Weights of a small transformer language model: vocabulary 2048, 3513 steps.
Each number is 500 + 25 x the weight over the matrix's rms, rounded and kept within 0 to 999. Layers, rows and columns count from 0. Numbers have three digits each.

# layer 12 attention value, 32x128, rms 0.176, rows 8-31, columns 64-95
519462516498506519484498493508492478547509491454491532485486499470465481491500485485475481500539
507491490471484468489489484526480504518472496536465480457503517516539498508493470501526448509501
502480546522504502549521518536502498466463470518485503463529509498484495489495491475555531516458
502512515495498534483466464481528498516504526495487509494532504505505470473481499477537471514537
525486540517480499515448494482551467497507486519522510491507495497493517461488534491462494437497
488541494527546477518507496515482491517477485524497500528515502472492513549466473438507498486508
488475486490439487499503488500507479495487500485475514466485503495533428536520481467517502484497
528488505510477546500522522505515541506450516542537460529492485528528468496492486493444491531497
466469509494487494526487536481522494505511509486503523523491520516541512487479527465514516516475
542508522512494507489493492450531525512493469482501508488488465433495488544500528496496488473563
456471533456538490513531483490526518535490503480479479498498524515484450533488511518530514466497
527520469504506510526519486465555493569546502508482445495528515515536493520477545535535497473525
510472507469520551513495506505480538469571492505507508497541495506483460479445502489504507524505
492484491477477506510460501508509499544516518497513488519520496503496539514529451494502508487519
515497458433522508491542464510487501467500512504467502507473502486458518468494506548519471486469
529519487473516536482459480493482491457433520525524476472508523492496508521483528513513537503493
478534491529526504470545476469536494504504497503508511496512483487493513519547518488501513532480
516500485509583473523482541460532501462496500511457459482471480509460495547528506479534487538502
450471506521486574537448479485507523450506510516475446493559526488557469532517471499480503462501
518495503481517469540528507488462530490550480532543495507513480476459455505489492449499514493487
492527487490558511517503550503499508488510494482483501516478502521525524513503517485463464539500
443508532434486504476512546524453481511483518493579502486462505501527489498536507498514465533528
490526548473481496462517500512551527508536506518515516517505503486460494524501495470506560459545
520508496491511494475486512516507473507570532431446519496472503541536511519486496506511513508467
# layer 12 attention output (transposed), 128x128, rms 0.234, rows 8-31,40-63,72-95,104-127, columns 64-95
453477514472512527518562521494535502466480484472436530530495588529533495553438519514490563504465
510518508542487525506458483473541498488582473486540511497498455460521487453502527498554488480503
420519520496527499490475479515544450557495508488488533517466533538460515586476599508451459523487
516467470447497502549528498529486510481433496481537504486506460537507527498553542531507510481466
527499507491544444457553531480454509403497489511550496524483499488559510529441488508488547546479
556545519462451531444493481510497441443484445475472562492496534557514495433486509507506503478513
533498465518502458484462539494418481518458478471528490475526449500471495489484485553528433516490
464498562507474489510542514552500482483535539516506495501425510486458476569514449487585486474431
533475514451507475547502457525468509542509503489515504416490492466515452427529489504470503477515
450500474500484503498529484470521490441498522527515469438528512512494462500535440475508508466475
542533479538454561494478487457435499428433483449496459443507456514507485530477510543462459512457
498513528513459521514497610447487515440508455497465534419556550464520492551492482536445524488508
491519524552499416480522519456494495522373529447549438515444488514506503508492498467467480508504
495522555500563545540492480465521514513520520448418537438500536527567465545460510464473548496526
426504519490544448452491511500467528545478456481567530520476509499511424519482527415481496600510
477508578518491499490431497495497486523567474516532569491495495474487504541521509494486448527478
499486440473446484502440493532496508503475475487535486464499496504517501520509508532463533469481
532545474505453546521511500529458481486461592527468554489476515475501477515438580498473442481507
495544473491498496477500520538473490535519429542446482485453494480465525502472563480526510519472
512488491505462551488451532492537492475562495529498542532493531537426554474511513500538440502493
469496492544499499505509468449498507532480513516518527451522571493472517482547558527499455496521
496481497555489514519538470481519501548518509504425400478489538486512481496549579507509503532492
417486437474472495450438502450427439512499449499554492527481491567467527508475378523435497499528
442523440497467514500539524466565492475496459535518492501542495393557477478504494474466546564490
512520520516494469512483485526481502491498482503508513503489475479480500500519503499548506473498
487528512484471500497531517517469512488478514483493506490489496543543508507541504501494516542497
490507477499498488472497489484521463523548483509505512491545506490554495512515482512485520525507
490497477508487482478496507536500498500488493487503528523466496524531521514499512506519488497484
478507474476482531506500503493509493527530515491500469504493501496471517509485512484485480533493
479520499479481453466486487522504458481527517522516493494493489457504518486495482478465506499483
457518538506495499527549483482487506469488505508522510526486482493494519513492537510487505518476
493525490505552497485490515486515526505478473518493508475539465489521483491490500515501498508522
504463523513482518485498493505518519476548474504515503496551508511470503495496481485483506547484
520504514526487503520499505513496508506485496484510511519513502515513523492506519511508482531525
495505506492503527484502497483482534494471529489510516511469484504498534517518516486486523480522
505487487508500517523513504488502522501496510506492474509517484531490471481493487506500493517503
519494524527507495494502479528514449516477487527474549492517486499503498502509547507536511493466
508479496516533529532498539502501495497463482519505483477494486494482484506519510511560474509490
498523477477445479498533474480522481502529515497501469513490515485507491506483502493479518476489
506511482477458524523493532516502489496490509483496479501493478520521509468489507505529490485507
497468504515514520522498504537520490480542492487493496488509496509497488502482489482520500501519
510530525473487483500525529502510511489507490493504525489479470518508514474499491506489499506523
501446492510492546502512518472493465510506495495508487474509493503468493493499492512518513537496
512496507489490511474491478488512486509502504490525496445511531532525490502517457503493512524518
520547515497491496471501485501492497486516487450514471498479501508510461481511485486519511494512
522514508518532504513491521499531528502531507477508515530498480491491521520478475499506498520497
511508502489506481486501484504490520485502530494476503513498487503523512513500510509480522477495
480491526496500531523472462486491478504495527509497492476462508486488525524474496514485513512488
505514463519487520515469489501500500503524489510492524493501482496508486476513481496480507485488
474485502501530502500490511517500524496500506475484488512503529506485497496487496494480501488482
534472528492493481492501484495504550493533491496528505491516490511480497513512461527497495508501
501552505526522491506504519483499532489483532540497521493509504480516484505497509498486516509475
489512484489470517493500474496489447515510511503439493500482501494495492513511494477511512482488
502500513529493516515509497478499509519488524485488493495497483525503497496486480473538499522471
495469485493503479513486495492502472513481523511509532507514508513514543491503492488511501501505
521493513501521491507501509488521535518493474519496503499511500483493511489487500493454494521502
508532473523487514483505514511498486488493495497484507514488518509489499506516513507500498478519
524486485484519499468509535515486507530494475492499505502518527503523507497514511484497483531511
474478499487508502509502499521510482488497523510508495511464492495522522510486498490512534509516
511480532483536528490509480475506472513478491489524501514485484499505489466489501496494533522468
504474513477476516513507502505460501509516479509488499548504501495478504501492500500505499478500
494516489495469505515530480502488520496489511489496512530536540472475503490500503501515493486514
521487509502496514503464487521503501501487528506517493476516506496517551510507464500511479480510
500505505519496505527539482524481529505487505494480511495512475523514497519504482510492492479505
484489507489497491494504520524478521513494517487506507516506469493474504481500513509484484500494
507488502513507503498492517479482515523507483533510499507503512504509485513518492482513500495510
519510522517505506512484520460499516514477548507506527524511514504490500514498485492495492507503
498503502510514490513515507491512522499488526508503505511484512511524526507509465505516503487511
510490527507460502512494493507501498488499483523496508495502522497502501477484506498510511485502
500502492459500504504502462483508471495467512488510481506489497519513514477495488495495532495489
496503514503519515491525497503500485488498499492485483495519499502522486472489523496540485509477
503508498489518495507527483507489534492483518523516497499515493519490517490502495520518500486490
515473480501488492439473460518512480488540499467522529538497515537463496533502512501486503503493
460473498456478499521516499530489478485472528515486485504517518494468520504500474522503456504486
532507515508499509505510497543464515524433501520505526517491530478498486505522501506517480484493
504474503459504482476478494485522528518487466500482479497515526503482504496459475494522523491530
484496517507479514521508481465500451518491490496518493517516481523498486475510506518488491499541
523437483532461510511500469475503502496518521501544481532511497520457543546545502501494529488524
524495498525480490444473480553491537530510508522466484496492504495512475512518485471484502526495
499483492474488517521483491497510522495511499484540514463529472527511505485500492511473476512506
460481491443463506519508528491512441493509483468465489515486495468463567473454480520526489503504
527516558510497489494498538489491552531537478515542470527491478496484515494462525481496501501498
490509510514502488471499482524487502501515497473475511528504531516499507510520506478517492506486
475484470496525487485508501497534515491481515505498518502499449497525548514514544532469533493524
459516545513516502492511505467486493497507504543519512479529487491476512452505533479464520440536
508465495490499498497468479535526536508509469500496474488486480517516487525504495495482509475513
528460506512503530472474472481466469489498493460531467525490520516478437509494486500494477523498
485507476505522492512460498491505517478484490523492501500489507510479515506467530502521493511516
519549510503500510504500509492488613516529501545491479532495484524504475504487500478488530480499
496514465509506528506489516479547562514480501497505457505534502504477527515512487504506504538524
495485464533511497502480476537500451474486519502528500488528506557507505530530494527498504505479
483474485508525521514481489500510569483526488517510442463521516512470456509503508445455523484513
484508472497500483482495498503499525500486492500480491480497477511495492471525495505467528508513
505528483509485482506513545532481515494480513503494508500490495490504465457521504488527491531488
500478522488500507530503488483514526486491509504494504490480497484475494514484481496489516490511
524534529492530471460493452546505489493475475527474521507491525499494513536498510483513489484496
# layer 12 MLP gate, 320x128, rms 0.213, rows 0-96, columns 64-95
520465472501509513548498536468486495464502536485512518492492512487473573464500446502515481556473
459570481527479501511482524493519479527538492479475489508530534498496472512500494500509469518485
495493467451475443477541502503463476494501528476550524488499536481493518524516551463460511518465
486507506501506488488544471493507518528503515519494514546480489499515514466490486560512510507482
493527485453488486476462481533488547465462495504524508455476517467520501514540514487525477441495
480500539526513517547499487513487485502500544507480494482506476512518496535470506501521489494487
532472460487504505505546492466524487464541526467431463510506499513472516505495493539528514466483
528463492489461495475516494492506547495472462507527512486520498509470557468477495499508539489495
515498524519536506486481538503530472520494504495527511512505516479502503460501499531498489503495
513522544499490473489495508503459446519468517501491544533483440453573511492507492521508502491464
445515517504504508474500570482476487501474514494521459487475501500511515507520512540502458507521
545490494494524503467528509498511470486464518470560486512509559500509501490484460495518516546474
476512519466508495503519474501484471511512500562492531510446490524561536571477488486502487507518
501531565499498496507466497536536519499499483471514536496494489472496497471501467500471507485436
529541513521483467482505522508502488522512510504469488538503493500564482490544487503492495500515
502527517525492476511491481519483487494482503472511501495523532500492552475530496486505532503527
565524521522475480515498514466483542505467508487469462512467521518541548436517556504531524495510
533446535506480501517471488449490533491442499566518522509516483478518483505478538487503491461507
481480495476514500507532491460490489530521508557503489534486496486531519470504493533490504497530
506521503527488493527467492533529472515489503469513521471449479538512514462457520429542501496495
493501485483479417478497513493496497477517514483479495510456506456461433511491514555483503494489
504506479517524499504487535540531524512512490508487519476512514488473511509503499509516500558504
514486516502432496543509516518474488518476525510492524521469492507505533500528513458519497477503
524466511476481463529470472487541489472498539551514519488484473444550514489496509474541544501496
523447501472453486489464510481480479485480509459467534505459447492493510491437496525526497515470
538519514502498472524497489500478459501514518488462526482530493545519525484469489510486465531501
512487497500456462505520485491465483500475477461472493500486452527502504511500523468503533538567
505509483441529478441485504475497472490502467485509465494482512508501468508533499514526477484493
501491515497550525509498446486494507523524556500516504497524484515486517533481496514513559477489
495499538519524469537496464516519580501492490491524525480523555515509530496545488455511489493472
505505465503516489507496487514568484473495493527518512516485492492529513468471520440502468496530
557565494475498495499491477430511473562460505488506558506492453474470459524487485490537532526497
528501519483482510525452489474488512484480532508467480481475502466507510496539455518494508531530
508478518471439511513476508476505481508500524491531492554461520503472494497520537429509519503523
471539478461460562445458454483528541525492494457485500486517543486469463496439502533528501479481
526447469478527495532498499448526474514462446511501501493502540508491537473475454537510486501522
493462506480502490468523494511479454483510506488522513505511484494532492488461489516473503483495
506452499510519513519480502548521513532483491495495473519458505532455533461479519488504498523517
547516490466525503536472517522468501535493487500425495511525504482522505487527467495521491482493
559524522516464484496492482504497557496521502531518498492529458482497471473494488480514525543481
499503522465488490499502489473451486518566533467519514496523466503449489493474487521497466463520
530500517506470514486513481518480514480503521498490508481484504522485482522529505492494494531465
506484526446524470472500525540443539547473569509466444492486488519501459531507524480466498493531
512501501445488541539498505473504493507504522495485520521511511501531509498519486525508535520524
483520508549475519493494475525472470495495492538545527493475542491548502504490504520525487531494
528481528499505453469484466509501464451495512491442506513511522505502491481465438518484506455511
512491541490491490480471529513495507488479512530498543529489490474485488513474482518505528496533
516452559479529487521481493501496571533476476535504486498515477483524500491477492496483490495491
515533506502466520451529503490509514511489499528544511531474490530511464460462543495487511519522
498502493508475548460477489519477491527482499533507479484478477506476503470502477511543502497469
503501482492489468520543503488501472562502473515409498518480476480523489537483496486500512501487
565517443451528496499491491499513499471479493539514498509460485480498530470545496463519503525452
516505483469499513546549493537486505527489504500539532523520556526523467500507504492501487441498
547527530507495470522535532538518469507497504507508477453483491479499487555495477512508477490504
507473468490546488478470508503545504468475500499530477507484488499464450478473483501469450481550
517484475509480442506491496501473519503469475477503517547474459490522546537425491461479519475476
475498550527494476492504570536497519449491511471463520489455481492527515486506532499509499461473
505469500504491496493477495496522470532508511499521484504501455527535473488518522485489528505505
512483498468473481559458493479495459510512529441515524533519542525558482507494501513504517512484
493511520538516501471474486517447528484491503452527504497469500489536502507476434507500502474488
519492494479495462497553507502507495507501535537509488485487497561495526507495482500486489484525
492516504519516477495516475496527515520505510520526482454447510547501478497525489465453516498490
514498479509494465499492461510560444534488456508481548515471468479512506484467554519510528488553
553493544470503495441500470514485530499474492445526549483512470507491502506496476486529440500499
508500494493541520470504518514509487477506488486459509464516490556473488453509475483519537473502
530481484478491473497489500477535544520525571527534501528486443518513511468493489489499513516550
567514516475480507501480508504465514490457523517531515479508505520457522521478503472455490554477
494465519540500508503499492529520481498515490504499465479547475511481535490529508473462500486510
487493482540478474490488471492497476516521513475531519510541470478525534498500454533524463529497
498510549501499461500522474486501455508527512516476536502488517497499467481521447522531463494525
482534573507473502483506475541514505485511488501509499496500516516519519466469520480509510511509
503466525484540462522482532509526501428497500518472540488487446519482507522493461468516490475518
508538522509494470508484401486517524461503540533516530523447480508469512537458458528495492526510
482478482498499489485531454521510512481480540498524512487499520465456511488516504498506521472480
480491507485571483472508530523433494461519456475533492477503478513492489481500542512538467478459
508479518501495506487472491508498531530490502505475485535520466479474532503511487461510492457516
524479494475514494507476536566491506445520553522491476511491481516461551478472513456548515523502
511488480497453496524511500506495505487464509492463452529500524523492499488532489537502506505483
514487489471488461487498513500480508508510504541496486498478472515499502495535481533485491473533
516501528504518489465502530506462499531528527456465514472490479484482507501502481531537487543520
519471528466446490442503455508486462469532543509513471508518509505507524520484474501505549505471
500528475495432501474537496506502525505523569488528524543492506501538505483466513500563539553458
530474507508464502482512479493506512494512455494494539506479486492539518520481478509476464512478
543450507513519484469493461469498517534474497534513522526492501483486446487487518518505468455472
523493510479520526554526511487487505471453496493539513486458488489556470476532471472524517481506
554500474473520518520491447504499519507513495514479525495449502513501520484458499506477511449455
498480499513521450527512474527504500469469502526466489505505475509508491553528494542527489528505
504516514464489551503537477486490517481490494458471523495499477491497515534502479510483491513496
510508482500474482523488445533500459516494521495502509520472491475538503474533478510513512531507
526506488462482495547500509501463495475492467496488473501513539502498521449521508487515518472461
501497540446508517519489470468460497473499534547512513540502509486509511462485518533524464504500
509474451466478476524545481488500533510500486489529537506518467493469478540473485534493544492472
494505477520492516491497499503465474522516502515494476559463516484478497482514504490492495478486
503493527544493495526481530475439520461501539479493494493504528481514490465514499554514495506514
468490557464489533449474534508432499522477561480507519533482452516472524522491501489497504497511
530514551486477496523473482513503508478521508509446472513469484488529501518479518541517511479458
514525533467462499475536499526519460493508539531478488527504491548537501464498495532472496546494
# layer 12 MLP up, 320x128, rms 0.203, rows 0-96, columns 64-95
515504528524483491541513505499460463463518506519523474487554494486475498510455536530540537505524
472518479487514468488491506443508497514511538467531471500530527505490494532487490488510486477533
486461467519500538533494506519531493528495502436499546503444476481504499442479476496536511529498
508527480501480492510461539521479528465506484493501516483478516534510519533510504465467504506493
468482509496515500505565497494529500467455468507517497507507466512468489518502500496471543525518
489498495507536495495533510429505462499477497542549493487513480518502496499560485483517457478491
566480480495527525505514462474536470483529540519461518500509505505504525477485522536499484472500
498464430540516480470460520489540470505481493529517463499507503448533519500522522568507533492440
466463466460545511516476519484476515487539472488505503480481500478511520520495491493492495482552
516481475533561446489523469534507544520481552525524466535531508492511481488514522519516504516503
547502529513495503480518467483504519509499515507498490546473477498518488503465509541510476524543
471535526521471476516462528504501516535505471491477459463475426517529510464522475473478528510475
499456499471500450532546516462518436499505530494507551505501529517476486513506493423546468548491
547536519534490495471474502513484455499501486511464488556457530464509517499558494498531458512524
439466499521521529478519511516498474465495501488473513504513487528501511507500441529473471511515
495518509461538482491497519522539486469488470513473490491504502531492488478480543504499491477489
485489548488499472490533481465528485511495480469511480518498461445477496513516517486429501493548
507502511434509481533529490464496499510490472513484564489454486470522542478483519505519512514540
506512506512496501489513506452491544502521474472500500490497485467449517445475485523456523511491
504492521544518534489480553514511456490511486471495470515494538479517450511494519487519504481514
469498493468495488497526495553502514502546498520478480487508547498489478475491520496493455511478
515543511490470507504500517522528483494525519460543494496465506506447522502502482443509535476487
512470533458489513511477500501507512513484493489484524547542511528503509498502504505525511530488
502491467535503456497489464510534539540544516491502520506458493484494514501506506485539527522523
512491429552480527517504530525575450483487509477491501480505565520486521484541479506525513503523
499512464475511534521475521510461509485462491493536494468523534492475495477530449507509468503519
513481505490509492510473491479535502490528510454491441498511489521465496519498521512497499466505
551540465462493523518497477545526492485517516480494528504465504542498475519505460495506436502504
462514488469521507498490488518471480475494506502484501493515513485481506484472553480454513550516
528475508509474476503530501501466496514506506538471475515512503437502529477511530465502495529513
501517460463486492532498510532511510482517513491506524539509520506508540507524541497488557474498
504514519507533496503473522496485481478479522478517473458475480542531462502487468520488506435498
499486478531477521477454539496457498484492477487498534544531534551528491523484449517471565505496
510511513497490513513501507509510485475482498460489455514473490541492564549576462484511509493466
488513513511483512494499481483470506463506514479465467466496486500477529545508469549550477550487
466536477529468504508523518503526513458506537461487508487507491482514495523500516496492520511477
527469480497495510478526541491497509474477456497487498440473520574504490490462526474483538522505
517491504530490494484459490486512536546519509480507508504510504507492479545462501528503486544475
507486510486471514489467501543481472467562481498440505524467513486522497521512487469508507499510
492466432521489472493515457512580538507500493529538479510491528474481526485509528465479511484498
493515535492435486528531489471487501485485507515516456463483499462560465515526521472508481539446
528542525531534503482513515465455521493530500515525521501499509464517541512508543501477528518516
526485462507493463490533512477514552529507529504506419492492508524510486486526484471469522493495
495542532485454516539492493467486503496470488513502490475513513499498532465508508541487539505508
525497481511438497500538507513546514552510515499500491503518484481515579542496507467455491492491
499521469485492550493484484516499493457502506475504528463520539497502553523450500453495468488538
505533547495460496448509497505491543504512521505511489531552453527495493475508529443538523492503
488498511449479569482499428514485522523525549458474508498494458519493471455511536573517521497514
473488513492529500508506480480480508487520521490497522495475515548505485460505495478493493509510
492465487477516509548526488470539519493490518509490507485521481478503498522481496507515516488517
542507501526525497498445505479497477454489531506503482466524530452480533490565448475489529517503
528508463514582482470490484540500481573510467497505492490494531499500490472528514453496499463499
566496522520449487519538499505503512456473461548444474504497529451520494502514497518539429532494
499461436532513494453468509494553485532485488544526526429464497493502558511457493478525523492496
547505477511538503447506501513540495539490478509505508488527487516517456498495493483482480510496
526497489461497481498557477501526535589526484525483472509531532483500472524502528514475482476516
516486459488495478471528519502450541458508482520497505551468489519509506506477484443523485505488
492569478480500492473472515469505458555459475476481508478500498503526507510491520528532488510464
516509485521480524530498530511468490542549515501509540495508477484488466506517519502469493509490
505476503485540509479546474497460502500501465485486495493475497542502459549462494505496493476518
516508543490540469493497439519458517507456537520510494549528460531470522500508523488559510466480
557488499486547530482484523495489510540472526492497533538504512486531510521532503462490515517474
512530465502514476513503511532542504515519533486466506494478474465519502487487498532459527538490
525495530528485465520467511499516524509502428517498498497541487527533471497536527519512454512454
473509476441512469540521532528498496469493484531529529536484508522502513484485510494499470505461
507484499467525511511467491524516498523458481495509488516505548486535431492518524517508511472498
540487475514465478467480492506479477482524494504485498534521501519486493447488538515512531480507
521473524475498499487516495480485511492499507451543493534524504480458518462513484499513487507515
502482516487506465567514494511493507490469470515533479505506491441487542475503451465541477508548
478469480520515553507481502478473509459478532509508505507512496574447493521495513469488504495504
563546478488517450489496512505478549526479519504497513553525482486466544510513538454510478472490
493518475504492538515508525493496514489471511504490521486481506489462467471480476518471418480507
461505522532482500461529482496519494459512515492499490527519496538468479503525475489477443503518
484491467496496491459520528574500498485529499500519494469456481518520521518498484520513456504478
483474469530466483535462480541499520516543515496484491519518479526518511458474523497485502533531
523463489494483459470461478517544469514500489486528500532496479537503512479502497493481498494492
479490457492471519498426481505506490534496528483518524505509510500502509514461511496478465507455
530530494491518516503515505492501510523500511520476475466491520512493495492514498476476485538538
523457507476509463471524478494521527526473494505503528490469448519488484504530498489471450462499
489503516497505502521509494520463527497491530532525478505464492472518506560516461509510520487527
457463520436485486524477502486494501486501513491473510526433482493505457471496471474468513508489
506531514451488511479518486514530498463525549505505488508529554478457512497465487527511482503478
508485527508505521516512454508529448481492485559520513510492465466528484480485532560500484481495
530448500519532481496471474553492491489539487475485540523533480531496509500483503499465522512491
473493456520529507485512511509480529538525487517471525455460507495493538485474457529487489520565
510591478528502485473515538490484502502507489480482488483500475465479483480481509491489476532479
513498497513506507512503497458522498482469487504463459508491514482509527484492504513482479499521
503495482505563490496515524548480499511486522471534502482499471496509504514458514473492484512519
495477513515451477464513475509527485523481496572483533533544506458517511482453507492489495499495
512488495487510511473503481446520482456518469506480507492494508498519523482507516500532502479509
495488494520515452487471523460503528487463536491459505484459454556545483468518496507494536458526
503499511462527466522521506499505443504521499546499482499500539482487494445492516595512445506543
504495513487540537491469541482511503469515481486501520499517535507467460491473493475539480521496
516497500497504490510550529498538524500511517540499543449511478501547508489472471510522473539516
505506517466503501527532551469516477465512501506480507484495495515588483472499508530501527485468
535531502533501499502531513495487497482493477503511524483509517474532530453523515492512501504511
479480503482496479527520463507522469539491482542529497501467493494449525543476447519473499548473
# layer 12 MLP down (transposed), 320x128, rms 0.0805, rows 0-96, columns 64-95
499490502506533487490498505479493484537483492511476468531499465532489474513515515512516544486455
513517519512511549538479476545464487505520505519478496514530502525524477501508515508496482526501
476538466489494528505508482515504453497492523495537486502446494468515517491514491501505490519474
502482513499451503508473460508491495522454482485474503520493535533520519487512491494480539538480
475525525490507507504478469475481515492539481554526473529490504522520514470498534523516557488519
531489463497467432477491452491504516515501477494548471484498526484472493478546488531511476474489
550520566487498516504481491471518517495487516502472488482479455514508461514467512467523496512496
495506520521458519510433478483507499472576509445529489457493454517507492519524553509489489509495
526462531542500482495515516491491582514470500499539506478534495494502476500471483548487476512483
492435460527491476538515484529530551460506516510547505501485549542528464486475522486524513512525
492539515516500483492537456533511521516567512488547510476511516532503485505503482483546498521456
526470464481470509463544508501542461507477482481481507525497483491521453508507523489461499492482
498465537544501509505476479469485475519475490453469486529486476526530513495573507502524521517507
479522482516463483476504517444494511483475501495502463503496499519548485530457433506493474495498
466434501473513536529540455510601523477480494441476491465513538530500486470506509469531539541499
476450473472492477484532496506480489539518472460528472467525507499435512475548501434509521493490
484449502497507509506486524504522467524505525499523507502470563455484471498512521491496473490530
490509504510512491522476545491527501481497507457496521554490545486522497493472498496547478493494
458438500482473552503487476507485469521531518463481464451536533494446472479524493553517515494505
517465493461513472503539454515485458491492505538504511510545493471517455475580496498464531504471
544488476510491467441549492544495459512526563490459492525516517516492476433545504499500511515467
486477543539500505495468514463496497489497475520487521483527473459535491461503503485489458462527
502506477464510498496526460504499529479416484467511512511499493499537514505506526471502522462490
533495503449547452519457454514514477508529476494491532513491480491520472497474438443479495507478
491507544506471501530517476515530480500499504497479516467459494439531503509517513502540527485474
524474514488468541522520515500477465521476469471498503533511517514491497505486503485545531533542
475477481536505447500509530497501560493486474493508494490524530468490506492481502526477501465501
482525527493506477487535512522520506511519444505510491492454525477507482509469487461481509466525
517515533497477493520507496480512503476491478492519523503474515477551498512475488559519505481510
489482506450487493538516470528541494505488486563508510509459485491518488524546487495485483476489
523514549501516479457481458572468547543482505524505530525545497527545469485502520472496465491511
521534516472518528508454505478497479513552462549489503504504513497497473500559498493496474520481
521498460465472498485481482482510502494485539538495455501524490467476486548561522473520504502525
496590543462460501475484517507485484474478496483485523539505493488486499535517488465532474485460
483448526487525495566458538512521512498506500517509524515472560513554542560565505431473457464477
500482475510464547526498529488478523497507542500507517522498469488522529447518488516513465519524
471522525480510480496476459506482482527481521521479495493466455495504483479490514507511505521480
500496511492490526482495484502511453483538517481464466473485491477499512531501519507482522510521
498555504515447435503482487475527468527506522525503469485513472544490504506456502517488516547464
530530519535464495526494541504478558502532472543496474489469498535517513514548497491518493529516
464471481509478478533484478484488472515522522471522489512496471503422458474506505522547509449536
511529479465460476494494486483541442500528487459491494533509461490509490536506471499480483574510
482512542527462558497520501504505471489523509474518495526487488536488532521503478530528513473486
495481510489486529505511456479478487496505499520489507548510498484479521471511495493502521503490
476523546508507472483505485478501499531461498501544481489477491533463523499503521491541520486518
509529517481488534458537503509531541519461528518539482481468549493470518509505511488455496483461
511540486484492504509465511514527517482492498494522474480476504518493535534500512482457507470502
503496460501519522535453505495514501530489530508514493499497452473531481460531528467472502506478
506471502523498468495484496524525503527499478538479522509451507443519526471525503540493488479495
498502502509494486533484502495521565480473481514478491521491496512481521529489504468544500496521
468501487482495519521497542548521507464518485477513539529525483485496491507514477510479506498453
519535517481486539465495470501465476476519515499492473512465513493514493504485500532491524502494
498542527529496527511482491510524449508528507538547482496504500534452494490480475485546534530521
459534496486475499515508439506488465508511499512470486486480534519460540547532459493499529518460
488514531503457529512531516452479517476447494470472489530461497449466500514478497530502514478487
502500515531466505517442490451475502461474520491492510524514520488526514517435499584506572511499
479467469497474434523485508492481498481426474485506487480519523458489513504434458474543510492474
481515486495518495487484507530452502465459511510507531499451508492495499491520484487510487509482
524558462477536484494480468521540502481509483508520484483488480484492509487486501479499485518481
519502524430528505489494484547451460506473433481475465463471517527504436532492465506490547524504
492546497504485497500497492466533497515455490504507548466515475476482533522525531467444500480489
473430474532518533492515491473510452513490521479526479456473505496507473498449531510466530469495
513504479515494494536503502459501480473499437456524532464506457478523515462501437479478499512472
492527458488507457471444547466508541485470547518505505531507492524491489549508518469490452470507
545496471541502480528494513474501506479496485485494503455501508527510511500479519457525510508457
546445501480537505441481469495477497534452457513519524495523482474538447487492508524513494491492
516511561513520503482525456473512501482513519506513480451531505464522470464443510523487502561517
526513488490516505478485493499490523511440477452502503452467485513536517542479502516525475544512
496480515512504489497506500498538463532468541508523464505475475498520517495474506467527497453500
490490506472511468533487538511540533533496518521562487489524498521500519491509553549473538465495
511497528512525473501501508485505473471520519554454505444500479541504500509484517500500533526517
518561441517480501501490503495508521497478500486537476455475522549460504461519469504497520482489
482533471563481522473534478480495459461527467452512475459510548508459476481469487559479521551489
473515525512497526485516473496507514495476513502542485526521502503487491513457492556496499505475
508529540505531482488466499495486553471499479473485478482465472478512515510486530497503490499522
530528500522518535477487495502512478447476518517496496477514486507511471476513506540499469531502
488440506511511523464505506492528475495511489488526510515462488493525475434510464550506443550486
444502487470525522514530488523517476500466502477546526512501511502538456488506513523470490497494
496487495534477469508495572461468488504504527517519497527527497545508481498536472516534485495515
499445509498535485489514482480536556504564456505539512502514481489491494506457517489499545553478
441442496546526493539509481484481538491501455478492484484509517537523486515492568502484479495502
461503494510504525520472514472534506469488485511513505512448526487510474502525497518463519505522
456485567424492486504512522472493533459511481479483517546486481481487496485502481531518473482488
514522500477478476502513535496485487474529464514477520532513480484537491519449446550539484520488
545498552557511541521523512528514513497468461508491513519498532521498495485524484503547469517477
513505492488515510480512480514528503489433474512474531516494499504493551576496497526484490463513
457508515505476483445524509500508496517504479483457518516514485472501465506453510482524482456538
496481470500495506504482489517535507452510479508507462448490541503524492479509534542559486533498
450491487494509499486471520484470437498522482528558511486546494480536485509490503496500497490474
485475484532520503496500510528447446513479519475506492536489526464513486524496467475486511525502
473554520531531498505499530480500491473499496471485532470443524467529494542511502495476495507499
505554462496511480502511465487505544531460478476501437479445533509495495571494514512497449469461
459515470499464495492519524437513519461514475487495486508478514499523503528477496514523480503522
489448498478492523542518476457528473530509518454517513491490484536497430452503502498517533460521
450523510468477531524460444494508502505560530506497503519501540516489498498514486488510491535534
510501555458510514510513466464491485476473527480518538463537528528497486483506497489501504473505
507519522511539490458491547504487505498524518503488521544483473518497503519523492470514580511456